config.toml
hidden_size = 256
num_key_value_heads = 1
tie_word_embeddings = false
Each number is 50 + 10 x the weight over its row's rms, rounded and kept within 0 to 99. Layers, rows and columns count from 0. The size before them is the row's rms in percent of the matrix's.

# layer 10 attention query, 256x256, rms 0.0626, rows 202-228, columns 0-255
073:44 52 54 47 56 58 62 57 47 41 64 66 41 42 55 51 70 65 37 37 48 27 38 49 49 41 49 72 36 48 53 46 52 32 45 71 56 55 58 38 60 45 59 47 46 41 54 59 40 49 35 59 41 51 65 41 45 62 34 45 46 58 48 40 52 36 47 40 25 67 30 44 52 46 48 51 48 38 54 44 71 53 38 43 54 64 55 58 51 64 46 46 58 60 54 72 47 49 44 50 48 43 52 47 50 62 43 59 40 61 44 55 37 62 64 42 39 56 45 42 35 42 55 67 38 50 64 59 64 62 51 59 68 41 40 39 59 49 50 33 55 57 48 55 40 51 32 55 61 59 41 58 37 32 42 39 49 50 52 64 52 54 53 65 53 37 37 49 41 56 55 37 43 54 36 38 55 60 44 47 61 58 48 35 54 46 46 51 30 55 53 33 43 47 43 50 51 60 57 44 35 55 58 40 61 55 50 40 53 40 44 32 64 47 59 56 65 53 68 47 28 50 43 60 65 61 49 52 67 48 44 56 61 55 40 51 52 54 51 68 51 47 49 70 26 42 63 58 64 51 43 71 66 66 40 59
079:36 51 36 48 51 53 36 69 34 49 33 54 46 49 50 50 42 43 33 43 59 46 42 52 65 72 66 48 56 54 33 46 52 41 59 55 49 49 48 57 42 47 41 32 52 29 49 50 48 53 45 55 56 35 64 37 44 61 57 51 54 51 49 56 68 49 58 62 53 36 49 58 47 54 58 64 45 40 52 50 52 71 56 68 59 54 47 48 56 60 51 51 32 47 48 63 52 40 40 44 60 48 47 53 60 50 33 23 66 74 60 64 61 52 42 59 36 54 64 56 73 41 48 54 50 45 38 30 47 43 42 60 52 56 49 49 40 50 45 68 56 53 42 53 70 55 56 43 29 58 67 45 50 66 51 73 42 43 42 42 65 41 62 37 32 53 57 57 49 59 43 64 52 64 51 42 55 49 48 40 49 40 67 61 40 52 45 46 52 37 64 43 35 54 46 36 40 62 54 49 53 55 49 55 37 62 47 47 52 47 70 74 51 66 56 40 60 49 30 49 40 50 65 42 61 35 40 57 66 63 57 39 41 43 49 62 46 64 55 59 52 56 38 48 65 42 47 60 36 32 50 37 42 50 63 42
086:60 53 59 52 45 42 67 43 47 45 56 47 59 38 70 48 50 39 60 68 56 50 59 56 45 47 44 38 42 42 65 62 54 43 36 34 48 29 50 50 39 57 47 75 48 69 47 41 62 48 43 45 52 52 49 49 67 46 44 59 47 49 52 29 51 47 40 44 58 62 58 32 48 48 41 30 35 55 41 52 49 25 55 40 57 46 55 43 55 37 39 38 52 42 47 60 48 57 52 57 37 56 55 53 44 58 58 68 49 58 40 29 33 75 47 41 49 46 50 42 50 60 55 40 51 45 47 43 40 41 56 25 39 52 67 65 66 51 61 38 50 43 62 51 21 47 41 62 61 40 39 69 46 46 41 44 71 52 42 50 56 54 58 55 57 48 59 54 57 49 46 41 65 34 54 70 55 52 60 60 55 55 40 55 77 48 51 61 47 67 50 48 50 52 45 62 50 50 45 50 82 53 56 39 45 52 57 57 32 60 47 40 54 39 45 54 48 60 53 51 43 59 42 63 38 33 51 29 41 53 36 43 55 63 45 53 43 30 50 32 47 56 57 46 45 66 63 44 50 64 54 59 46 57 56 59
081:38 53 34 62 38 72 31 57 47 61 41 44 29 43 58 42 51 33 48 36 51 40 57 52 54 65 57 60 55 62 55 41 39 42 49 52 50 65 42 55 59 52 56 62 64 41 33 37 45 38 41 51 62 52 51 65 40 56 45 48 61 51 48 62 59 47 54 80 49 46 62 41 30 60 42 59 41 41 53 39 64 64 51 54 41 48 59 54 48 40 63 41 41 55 43 34 56 46 58 43 65 51 45 54 64 33 56 41 60 44 62 49 49 42 64 78 40 64 52 64 51 35 44 62 51 40 47 53 53 47 58 36 53 43 48 52 35 54 47 54 48 48 41 50 67 65 58 49 48 44 42 40 61 38 55 61 55 50 59 47 37 34 59 64 35 51 54 41 27 58 47 53 46 65 62 62 67 48 57 62 41 34 56 39 37 31 50 39 39 38 52 51 63 61 58 38 48 45 58 70 23 60 56 60 36 66 39 34 59 39 42 56 55 50 50 41 57 44 48 50 35 39 64 47 53 53 50 35 57 45 47 47 56 55 70 42 52 66 43 48 48 54 53 42 51 49 35 43 43 57 52 61 61 27 51 44
087:53 46 63 52 47 40 57 52 64 41 67 66 45 41 58 55 59 61 58 56 44 47 53 53 55 49 52 49 36 37 48 42 49 52 39 62 44 47 57 41 47 55 51 60 45 45 52 57 51 56 51 54 49 56 55 51 73 73 40 59 39 49 63 46 34 47 58 14 49 75 54 44 52 48 41 31 46 56 42 55 48 35 59 46 44 56 58 41 54 39 43 61 58 64 57 52 44 64 70 50 40 53 48 35 45 73 48 68 37 52 41 54 30 63 58 36 57 49 50 30 33 55 49 40 57 37 68 64 48 61 65 36 40 46 40 61 33 45 44 38 46 44 66 44 48 48 35 50 53 36 48 69 43 35 38 43 45 49 39 52 50 72 40 56 63 49 44 48 71 53 31 31 57 39 42 44 47 60 57 35 64 54 34 43 57 63 51 49 44 51 38 49 36 54 59 57 53 44 41 35 54 41 56 30 55 57 56 44 48 49 36 28 51 31 39 63 55 52 64 54 43 45 42 50 53 46 47 33 56 41 39 52 57 58 45 42 36 31 57 54 43 45 51 72 48 49 38 46 64 61 45 48 56 53 54 49
111:46 53 43 45 47 53 53 55 39 62 47 36 34 49 29 58 34 52 32 41 49 48 45 52 40 45 43 45 42 36 39 38 36 34 55 67 39 57 59 44 54 49 30 44 34 42 43 48 57 53 45 51 66 35 65 44 34 51 44 51 46 54 45 44 55 61 37 68 50 30 41 56 48 65 55 73 54 38 58 49 57 58 46 51 49 48 48 57 58 72 62 50 31 31 66 59 71 47 62 47 56 59 61 68 58 25 48 40 70 48 62 58 54 42 41 59 43 54 54 65 47 44 52 55 61 52 37 50 55 43 39 67 53 39 45 55 36 51 44 45 56 58 31 42 71 57 42 46 46 66 65 51 52 52 55 66 42 45 53 71 46 46 59 39 54 63 69 53 49 61 43 49 58 59 60 58 57 58 49 41 60 42 46 49 40 46 58 35 64 40 49 54 52 35 62 43 41 61 42 43 42 63 51 63 47 52 51 30 76 34 39 73 54 56 42 50 57 37 34 42 36 48 67 41 51 56 43 55 61 31 38 43 39 41 58 58 57 73 57 59 52 54 56 51 49 52 48 51 50 41 59 56 54 49 45 49
087:52 43 71 51 37 51 58 70 51 43 65 66 37 49 61 56 43 51 63 50 41 39 60 56 43 35 38 60 49 54 64 41 51 49 25 32 31 33 51 47 65 64 43 66 52 44 34 44 48 47 48 56 49 64 45 52 68 51 46 35 49 59 47 53 55 51 38 46 41 61 51 45 63 48 52 40 38 40 45 68 48 34 54 42 61 51 59 52 39 31 49 39 49 52 48 57 49 77 62 47 68 67 60 27 36 66 55 54 68 44 53 33 30 62 57 40 46 55 46 37 36 64 48 50 49 37 70 55 52 52 56 35 45 41 56 42 36 51 55 38 51 50 47 54 42 54 40 55 54 50 36 57 38 34 48 33 67 33 38 59 43 53 47 53 45 50 65 36 50 46 51 44 46 55 73 60 44 63 56 49 68 48 26 50 41 44 53 57 39 60 41 56 55 45 70 64 58 49 41 43 52 59 52 41 52 53 31 49 50 55 41 48 61 40 54 55 56 44 63 48 53 56 36 52 49 51 52 34 62 38 41 56 53 51 42 45 41 50 53 61 48 46 72 48 40 46 57 52 55 68 26 67 56 44 57 56
082:60 51 31 45 35 50 51 48 52 40 54 62 47 49 62 29 45 48 35 43 48 41 48 55 59 52 62 49 48 55 53 41 40 47 32 67 56 41 30 63 39 49 48 65 60 43 42 37 53 51 55 44 43 42 60 47 47 61 33 38 57 65 50 44 52 55 45 53 49 47 59 61 42 53 46 41 40 41 39 48 43 62 48 49 61 60 44 74 40 47 57 46 44 52 62 45 42 45 54 53 70 51 37 39 57 48 40 67 55 62 48 37 48 53 60 66 43 51 47 67 59 47 46 32 55 45 31 54 40 50 55 45 38 40 67 44 54 40 41 31 52 42 41 47 62 75 53 46 42 47 61 50 76 38 66 55 38 27 34 67 29 44 56 47 42 51 50 65 50 40 58 56 56 62 61 50 58 42 60 53 42 47 52 50 43 44 57 57 43 45 45 64 54 54 33 41 60 37 49 67 39 45 55 61 32 74 60 35 45 61 47 47 41 41 51 63 55 72 44 44 44 65 62 58 54 49 45 46 68 68 30 45 59 48 54 36 55 43 32 54 61 49 57 73 61 56 40 37 56 49 37 48 55 32 60 60
104:68 58 57 65 44 47 56 55 55 44 52 54 52 46 67 47 40 32 50 63 53 46 55 68 53 46 46 52 35 53 54 70 41 37 49 43 40 45 54 38 48 52 24 58 53 43 44 44 55 44 46 43 68 49 58 37 43 70 48 53 64 51 48 52 61 53 39 59 46 36 56 50 38 63 54 52 34 54 55 51 48 55 67 41 54 57 50 50 50 53 66 34 38 34 39 60 61 42 63 46 63 44 54 54 38 50 24 50 58 48 43 52 47 45 51 79 42 62 59 55 48 55 36 45 55 31 42 23 41 43 43 50 44 33 69 39 31 36 46 41 43 46 57 47 64 52 46 41 65 42 46 60 50 59 43 59 55 34 62 61 61 47 60 48 41 53 59 58 61 52 32 49 65 58 67 57 57 56 52 36 50 45 54 60 45 39 55 42 54 43 38 55 34 39 65 61 53 47 45 61 54 72 39 56 38 47 45 33 64 46 49 64 45 48 53 67 54 41 49 55 33 58 59 51 56 44 49 39 51 46 22 41 44 62 35 56 65 57 44 29 57 61 35 57 50 65 46 33 55 65 55 45 64 51 66 41
097:28 48 69 70 54 46 68 56 55 31 42 52 53 39 55 56 61 56 59 41 63 62 55 65 47 64 42 48 55 59 62 48 52 45 51 41 47 35 43 32 48 71 61 47 54 62 40 47 40 40 60 51 43 52 30 53 58 39 39 63 60 43 38 51 36 48 63 50 53 58 52 62 49 37 39 58 41 48 52 59 44 41 49 54 55 47 48 45 53 50 49 52 47 59 36 44 40 51 37 58 33 55 33 42 48 59 41 63 56 76 40 58 57 52 45 48 50 74 46 55 38 36 59 22 42 61 58 47 48 54 37 50 66 47 54 48 58 37 41 59 44 39 46 59 36 30 58 65 51 53 48 56 43 51 43 52 73 63 58 47 45 61 52 61 62 62 48 45 44 32 67 55 56 45 41 51 53 30 55 51 52 60 33 48 54 53 70 57 54 51 57 46 57 34 54 47 45 46 54 48 49 36 53 27 51 24 52 44 56 54 49 42 61 47 53 50 67 39 43 49 69 42 59 72 34 24 44 39 38 43 46 57 63 63 41 49 43 51 65 55 46 44 59 39 46 66 58 58 61 64 54 49 64 64 40 42
112:39 63 56 48 50 40 47 53 54 48 70 59 42 40 40 58 48 55 52 47 46 48 54 58 56 46 44 49 47 53 73 44 49 43 41 47 50 40 57 31 77 65 72 44 53 57 47 46 53 60 48 42 48 51 42 47 58 44 43 47 66 58 48 40 49 34 57 46 36 73 54 31 59 34 29 57 69 67 65 56 46 50 31 58 50 50 41 34 55 61 41 55 58 69 56 52 34 58 46 46 47 48 52 50 47 61 54 55 54 33 54 61 51 58 58 34 55 45 34 29 41 42 63 48 49 66 68 57 45 58 53 41 64 41 57 43 37 58 61 38 58 39 58 53 58 24 47 44 66 64 43 53 49 51 25 38 58 57 53 52 42 59 52 40 54 63 37 27 59 68 46 58 51 54 41 45 50 44 41 59 53 46 59 54 67 63 54 62 28 63 68 34 26 38 61 64 49 45 43 44 51 50 68 49 56 45 43 57 58 55 49 40 58 54 45 53 53 43 44 45 62 39 37 56 44 44 50 57 44 38 56 47 52 48 54 52 44 39 55 48 37 32 39 45 43 49 33 33 68 56 50 70 55 65 45 44
118:49 51 62 56 40 36 32 38 60 51 60 60 68 44 34 57 44 43 52 43 48 60 59 55 46 51 57 29 60 55 59 58 47 35 63 41 46 30 53 47 56 49 40 39 54 68 65 46 58 55 36 60 52 69 43 45 59 46 40 55 42 39 56 48 52 57 50 49 49 49 65 55 46 49 31 57 41 44 30 49 68 60 63 48 57 40 58 59 43 50 40 42 47 35 43 54 49 64 54 57 46 52 59 59 43 49 52 57 54 38 48 72 39 60 65 35 41 48 42 52 60 46 51 40 42 50 48 33 46 46 56 50 54 65 40 45 42 47 55 55 39 33 29 37 65 60 61 38 57 51 30 40 59 54 48 43 43 56 63 64 55 68 53 46 61 53 48 46 53 39 36 55 34 60 58 44 50 45 66 57 51 45 30 46 55 53 62 45 56 52 25 55 47 38 41 73 42 46 48 34 45 51 35 33 28 58 51 26 45 41 53 45 68 53 53 61 69 56 49 70 59 62 45 52 46 38 48 46 32 58 57 52 71 50 43 57 62 41 65 62 52 48 63 51 65 66 33 57 47 46 31 50 52 65 65 56
118:42 54 53 52 34 50 71 60 45 52 55 38 50 50 35 49 42 48 61 51 53 58 59 44 43 46 49 66 48 46 49 40 48 51 52 52 37 44 45 47 62 51 67 46 52 76 45 46 49 41 26 43 42 73 48 47 51 24 41 53 55 62 54 55 38 54 52 37 44 63 52 51 45 48 57 55 51 34 55 70 61 50 61 53 50 43 32 51 50 41 58 43 52 56 13 46 56 48 61 60 37 56 61 48 64 51 57 43 50 45 44 59 44 54 43 53 42 53 42 54 62 60 40 40 41 72 65 42 48 42 25 32 50 52 55 32 49 43 51 39 31 57 38 49 46 57 75 43 62 48 68 54 50 48 45 54 45 45 62 45 44 56 56 43 42 52 40 56 55 60 57 49 47 57 71 51 57 28 52 45 59 39 48 55 50 45 37 41 43 67 50 39 45 44 56 36 38 61 46 44 37 64 35 33 54 53 47 56 31 43 69 60 44 63 54 55 46 49 66 65 67 36 55 19 57 50 52 38 57 51 44 63 67 45 48 45 63 53 37 69 49 62 51 56 41 46 41 40 41 52 44 45 54 51 72 63
124:31 49 41 54 69 38 46 46 68 51 58 55 55 44 50 49 38 53 50 66 40 42 51 37 61 43 60 38 50 48 57 66 40 55 34 42 37 29 53 34 39 37 38 56 39 54 45 62 49 59 29 54 50 62 55 60 48 42 63 46 45 64 68 36 67 72 48 43 58 53 37 48 47 53 51 44 33 54 42 66 49 63 59 52 50 59 48 52 45 79 46 43 59 47 61 40 39 58 49 52 37 38 52 55 62 49 53 51 54 45 42 39 35 47 48 43 60 47 37 53 53 67 46 62 48 36 55 60 54 42 33 68 32 51 36 72 42 60 65 63 50 58 53 36 67 37 37 49 49 63 67 51 53 54 67 49 56 32 48 59 43 53 33 30 62 31 35 46 66 40 56 44 33 38 65 48 50 49 59 54 49 43 60 59 48 51 49 48 36 51 49 44 31 41 56 47 56 50 45 44 60 51 65 49 48 47 59 47 31 58 59 57 36 41 40 39 49 57 46 59 58 61 54 47 70 56 44 58 53 62 47 52 62 51 41 55 77 38 46 54 47 47 68 59 48 43 48 49 46 54 34 46 47 54 58 68
125:34 65 48 52 46 35 43 34 55 61 65 40 49 41 63 30 64 60 53 54 62 31 63 41 29 45 43 57 41 47 67 59 51 73 34 40 52 45 48 44 61 56 49 53 59 60 55 36 48 48 49 57 61 54 56 60 64 63 61 57 45 61 61 41 49 43 37 43 61 65 62 44 48 43 28 36 64 63 59 62 55 33 51 50 39 54 66 57 30 48 61 40 53 53 64 45 33 59 53 52 38 31 53 41 37 64 63 53 43 54 44 48 53 57 41 45 51 40 33 54 39 47 46 52 53 48 27 47 55 66 57 57 48 40 36 63 55 63 43 31 56 34 48 25 57 47 26 37 60 45 56 43 63 37 62 48 42 57 63 46 36 59 40 47 51 50 31 38 49 29 57 54 64 54 62 60 42 46 56 40 48 43 51 40 62 61 51 47 41 49 72 49 46 44 49 47 51 46 42 46 67 46 55 44 47 54 49 69 42 45 52 51 50 35 49 58 61 52 52 67 46 49 36 59 54 70 55 52 44 41 67 52 53 55 51 26 43 46 48 48 61 57 49 48 52 66 66 50 41 57 55 37 62 63 51 51
122:53 48 31 34 54 52 32 29 50 36 54 76 43 56 42 38 43 48 47 44 39 51 60 31 54 58 56 42 54 51 57 69 46 69 39 35 43 64 47 49 58 40 45 47 62 38 56 48 52 47 59 58 60 46 43 51 53 42 43 57 48 55 45 57 65 45 55 50 48 54 33 51 54 42 65 54 41 51 61 40 63 60 25 50 48 63 70 43 36 48 43 60 57 47 64 51 49 50 64 38 59 61 35 55 43 60 51 49 49 50 52 41 49 66 68 55 48 55 59 54 45 46 52 54 55 53 51 38 37 58 62 56 56 61 56 48 46 40 51 63 51 29 50 64 49 38 53 61 53 51 43 49 45 51 46 68 39 48 33 53 48 47 54 61 42 30 63 41 41 38 45 65 36 38 45 39 54 40 53 25 40 32 48 58 59 42 32 47 56 35 48 37 37 49 41 51 45 69 65 60 55 49 35 48 70 55 47 70 67 69 51 49 56 61 51 51 53 62 42 74 32 36 47 57 47 51 51 57 37 58 44 54 58 39 53 37 31 69 30 41 63 45 55 41 56 48 68 55 52 36 65 41 50 65 57 59
116:51 54 40 67 42 51 28 40 52 49 34 48 58 32 47 49 61 51 48 30 52 42 67 51 34 59 55 43 48 49 47 37 64 52 59 47 58 56 60 53 52 48 65 45 51 55 32 47 57 41 45 42 51 62 59 64 45 40 67 58 48 64 47 48 57 54 70 60 54 48 33 62 31 55 48 38 48 44 34 56 43 46 38 47 44 39 53 37 60 53 42 56 53 58 63 51 47 44 45 52 68 32 62 67 39 34 53 31 60 47 55 46 66 43 44 45 36 30 32 72 56 45 48 38 36 59 33 44 48 53 38 43 60 54 59 39 53 47 42 46 47 62 48 43 52 43 50 40 35 66 40 55 59 55 51 45 58 42 45 25 39 66 66 46 63 55 43 50 47 61 56 49 53 46 49 52 46 40 59 55 46 59 47 51 48 47 53 46 71 59 63 39 53 45 46 34 46 60 67 57 62 42 77 53 51 59 54 57 48 65 52 41 59 65 52 37 55 36 39 42 50 57 48 37 47 59 62 43 62 57 73 55 49 46 60 57 38 56 68 50 72 45 54 39 62 36 50 44 46 35 43 18 61 41 44 57
124:68 66 36 26 46 54 58 50 51 55 42 52 39 65 50 27 41 51 80 48 54 62 53 41 50 42 50 44 65 46 57 60 62 45 52 50 54 51 58 40 40 60 48 63 54 71 38 47 50 61 69 66 60 45 60 39 44 43 35 50 44 53 53 39 42 60 40 45 49 40 45 43 52 50 46 47 42 65 44 50 44 52 43 54 57 43 51 63 51 44 58 56 55 52 62 60 50 43 58 48 53 51 52 44 30 58 51 56 46 35 54 52 62 48 40 49 51 48 51 50 46 58 37 49 56 49 47 34 33 52 39 33 74 60 39 46 45 47 45 33 23 39 44 44 45 45 55 42 45 43 55 61 62 71 43 39 49 60 51 31 41 64 41 47 43 52 39 40 53 62 37 63 50 62 78 52 38 53 36 47 46 62 57 81 56 38 43 54 60 62 57 53 26 40 44 57 54 64 44 63 55 64 37 46 55 62 45 36 45 79 55 39 61 53 47 61 50 45 56 41 54 40 55 59 40 61 27 55 57 46 38 50 38 50 48 54 47 55 61 36 42 42 47 40 32 58 32 54 54 64 55 57 60 51 61 62
124:77 50 50 43 50 57 44 40 66 55 51 42 49 47 60 49 50 43 55 53 66 56 51 49 40 52 48 40 64 61 47 43 46 68 53 43 41 76 49 66 45 36 27 47 44 46 53 51 51 59 56 47 58 59 59 52 64 52 51 42 52 58 64 68 44 72 65 52 42 45 53 72 34 61 55 51 45 53 56 41 69 42 46 50 43 46 36 66 30 42 66 55 44 40 40 48 57 39 41 68 42 48 54 51 36 56 59 54 42 45 44 57 64 45 63 60 45 63 44 44 48 43 40 64 50 32 47 47 71 62 42 33 36 69 53 33 73 64 56 52 43 66 36 40 55 52 44 41 53 32 41 31 37 39 63 52 52 59 46 64 47 29 43 46 34 54 42 38 34 56 62 58 42 50 55 57 57 33 41 42 47 47 48 47 59 53 40 47 43 32 53 47 48 55 48 39 47 46 56 60 33 44 43 31 51 49 49 49 56 39 43 61 53 65 53 58 67 59 49 55 43 38 44 54 43 49 41 52 54 38 46 46 60 64 47 43 38 51 44 57 35 60 75 58 53 63 38 58 34 48 47 42 69 37 56 36
121:54 72 53 35 41 53 45 56 32 39 53 42 60 62 57 43 48 57 47 53 56 34 46 51 29 46 48 43 46 54 56 59 56 68 49 50 44 47 55 46 25 50 40 48 41 51 58 42 58 36 47 36 41 44 57 57 46 57 60 29 65 31 56 63 38 68 58 52 28 57 53 62 61 50 40 72 56 53 55 50 46 53 49 30 33 51 57 64 52 62 51 39 50 49 47 49 61 44 60 66 26 55 52 50 64 58 57 60 35 70 54 40 51 55 55 42 69 42 59 51 43 41 43 46 58 47 49 41 58 68 44 32 37 52 54 45 49 53 42 50 37 35 58 42 42 43 52 44 60 47 55 55 32 44 64 43 32 42 45 45 48 50 47 68 40 52 50 47 58 44 56 32 61 63 27 48 38 44 48 46 59 34 64 44 60 41 48 36 40 57 49 65 52 63 58 46 58 44 59 25 75 73 52 45 42 25 45 34 63 40 39 45 52 47 41 74 53 47 58 66 36 60 47 60 48 46 52 57 54 52 41 39 51 47 45 54 57 47 64 52 51 54 36 56 62 57 52 55 47 50 61 48 44 54 69 47
121:42 48 50 53 54 52 51 65 40 71 46 44 37 66 47 45 34 56 47 70 55 51 62 45 24 41 66 58 44 47 43 49 58 39 73 69 50 55 43 57 49 51 60 61 50 61 44 38 30 66 44 27 38 33 48 33 51 47 57 49 56 54 56 52 52 64 42 40 41 44 55 63 36 43 47 55 50 55 52 54 44 57 51 66 64 28 41 51 43 63 55 56 36 37 51 48 53 53 48 42 63 46 60 57 50 53 45 50 43 54 46 46 48 59 61 64 46 38 49 64 66 41 53 56 56 68 54 44 42 31 44 63 45 50 53 65 57 52 55 53 69 43 26 46 44 49 60 63 46 52 49 31 74 60 46 56 47 62 64 49 46 35 46 50 69 51 38 71 73 56 51 35 43 30 54 61 41 56 57 59 51 49 49 50 52 49 52 42 51 67 41 45 38 48 43 42 54 68 36 71 55 33 42 48 52 41 43 47 55 23 55 51 45 49 42 48 60 37 70 61 43 56 45 28 51 46 70 54 41 63 63 45 43 50 55 47 52 50 54 54 51 48 41 45 50 46 31 50 59 53 69 42 38 33 41 42
127:60 53 62 55 45 59 45 36 58 59 55 52 51 27 68 54 57 24 41 56 44 53 59 56 45 43 44 38 32 40 48 71 45 51 53 34 26 44 74 43 51 39 51 57 46 57 53 46 67 68 40 33 48 48 52 27 54 62 48 51 55 48 47 58 47 50 67 43 44 44 50 60 53 55 61 56 39 54 74 47 50 57 52 27 54 63 33 37 50 61 44 46 40 42 53 49 64 51 52 34 48 43 52 44 50 38 60 51 55 50 45 51 37 57 52 54 52 54 53 39 43 54 62 51 45 36 56 44 48 33 59 38 60 38 62 50 55 52 70 50 38 43 52 51 43 49 54 34 64 53 51 67 39 56 42 48 56 48 47 53 37 53 46 56 66 76 55 41 45 58 50 55 57 48 54 38 41 45 31 49 60 53 37 63 56 46 55 41 43 39 49 44 34 63 60 72 41 43 49 32 71 63 65 45 46 30 47 43 48 57 52 53 52 56 35 68 71 50 44 53 35 63 54 50 42 39 44 44 52 46 37 51 52 72 31 67 58 49 40 31 54 34 54 47 47 64 60 53 34 38 48 41 37 42 51 40
076:40 62 47 38 64 59 57 57 65 36 74 37 47 53 55 34 64 52 47 38 50 51 57 53 57 61 47 44 67 51 29 55 37 55 56 52 41 41 53 66 50 52 56 47 49 67 57 61 55 50 25 48 41 71 51 49 53 51 59 28 52 58 49 49 44 46 51 65 52 51 65 52 57 46 43 46 41 52 34 46 62 41 43 29 62 39 53 34 31 59 60 60 42 41 62 50 24 39 51 58 48 49 54 53 44 56 52 47 47 39 42 47 68 58 35 62 53 30 44 43 46 68 42 56 53 65 55 62 53 63 43 40 60 50 49 43 51 65 50 36 47 64 45 51 50 59 52 42 46 55 17 51 42 32 30 38 52 37 63 56 71 46 63 58 39 39 48 64 44 40 34 46 52 61 48 52 46 27 56 57 36 53 71 42 59 40 51 51 60 63 57 48 43 37 41 54 37 50 69 51 35 47 43 54 48 39 57 43 53 55 56 51 47 55 40 51 67 57 48 55 65 61 51 70 37 52 39 35 46 55 52 68 48 58 60 42 62 49 47 37 55 48 53 37 54 50 61 52 44 29 38 57 50 60 49 54
067:37 46 44 40 58 50 43 47 59 38 66 29 39 55 50 65 36 58 57 62 37 61 55 61 41 51 54 51 44 71 44 63 48 69 44 47 31 32 52 32 66 52 68 44 59 60 58 54 67 50 37 58 43 41 55 42 64 43 49 43 39 45 70 66 42 48 56 49 37 52 59 45 47 51 41 41 62 65 59 34 48 48 39 48 45 54 49 51 59 65 58 45 46 46 64 43 46 47 50 64 65 57 47 57 42 52 61 41 43 43 55 51 40 56 57 70 67 41 49 49 42 46 50 47 57 62 58 44 54 50 64 58 59 63 46 60 56 53 41 54 62 46 63 40 53 50 47 41 46 36 21 50 55 36 56 54 61 48 62 63 37 51 56 48 44 49 42 45 49 49 41 40 31 53 67 37 54 69 54 59 55 39 55 38 53 48 52 38 57 70 56 43 51 49 50 53 31 43 35 44 59 60 50 49 49 44 50 49 50 47 57 60 48 60 34 42 61 40 44 74 47 54 50 62 46 47 49 34 46 27 59 63 69 31 32 40 70 51 31 50 72 38 62 45 52 64 54 33 32 33 42 47 38 61 42 48
069:47 57 57 43 60 53 59 63 47 52 34 49 43 37 52 54 65 54 44 46 48 48 48 49 53 51 62 34 46 33 46 38 45 50 49 54 58 60 43 65 40 50 61 53 36 37 43 37 60 66 57 50 48 50 49 37 46 63 68 65 60 49 58 48 58 49 49 59 57 50 47 31 56 59 42 51 24 28 54 55 45 46 73 45 42 49 57 57 46 54 43 49 46 52 58 55 39 46 42 50 39 51 42 42 54 55 53 47 47 49 47 76 52 62 30 49 34 49 50 34 49 53 48 50 47 49 49 35 50 39 42 58 58 51 53 46 57 42 44 69 42 44 43 52 55 50 61 51 66 45 74 56 35 57 39 66 63 55 44 50 67 40 55 53 19 44 46 51 63 63 50 45 72 49 54 42 54 57 44 37 66 60 40 60 35 52 59 43 31 41 72 47 44 47 44 53 55 47 47 49 52 49 60 50 43 38 41 40 65 60 62 49 60 32 42 63 44 47 69 52 40 58 65 38 80 62 57 54 62 63 36 36 49 69 43 55 47 33 48 48 47 38 57 55 46 43 82 54 40 38 29 50 50 60 68 45
072:49 60 53 30 40 65 60 67 55 43 49 48 48 53 44 53 70 55 47 43 37 41 53 57 46 45 53 41 44 44 32 43 53 57 43 50 46 61 48 57 33 47 60 49 42 63 42 44 57 65 44 48 52 45 53 48 49 59 62 53 69 45 42 35 42 59 48 47 56 51 57 53 58 57 52 53 32 24 62 48 54 38 66 46 39 52 57 45 46 49 49 43 35 51 59 62 36 68 55 50 53 31 64 62 66 55 57 38 36 45 45 56 51 65 28 64 37 55 56 45 43 42 43 39 51 41 43 39 60 39 41 59 50 61 66 46 54 55 38 41 51 57 61 55 48 56 46 40 43 47 65 62 45 43 47 54 55 42 50 52 69 36 69 57 35 50 51 58 43 63 45 37 68 55 45 49 45 58 40 37 46 61 40 48 40 44 67 47 47 49 66 50 32 45 64 45 52 42 61 58 49 72 46 48 50 38 53 52 66 48 82 51 68 52 57 44 50 43 64 42 46 55 57 45 80 52 66 51 42 56 36 36 33 65 38 47 59 40 40 27 58 20 59 55 63 63 69 48 43 41 39 50 47 41 48 46
073:55 44 40 51 64 56 43 52 37 50 48 61 47 57 43 49 42 36 59 59 58 54 40 31 48 57 40 51 59 49 55 36 49 31 65 53 55 53 49 59 39 39 53 48 54 38 67 55 43 45 64 58 46 42 39 64 59 42 52 65 55 65 49 63 64 64 44 53 44 46 44 77 44 53 45 51 63 58 44 50 62 62 52 72 52 42 41 37 60 36 44 53 81 50 29 40 51 49 54 32 38 45 43 55 38 36 45 45 66 68 35 57 54 32 56 41 41 42 37 66 66 55 44 49 55 47 46 54 53 45 47 50 34 51 57 60 49 40 63 55 45 60 45 65 77 36 54 51 51 51 57 49 65 53 50 38 32 54 41 25 42 42 34 38 41 39 55 37 65 40 62 48 46 39 54 47 43 45 61 55 44 49 61 58 43 58 55 63 50 34 52 58 46 66 33 40 61 49 45 57 40 38 51 54 65 74 50 45 35 49 44 52 33 44 47 57 39 52 37 62 57 31 60 46 47 42 42 63 52 73 47 43 34 56 51 63 27 50 61 64 50 65 54 53 47 57 32 45 40 58 53 47 52 49 47 49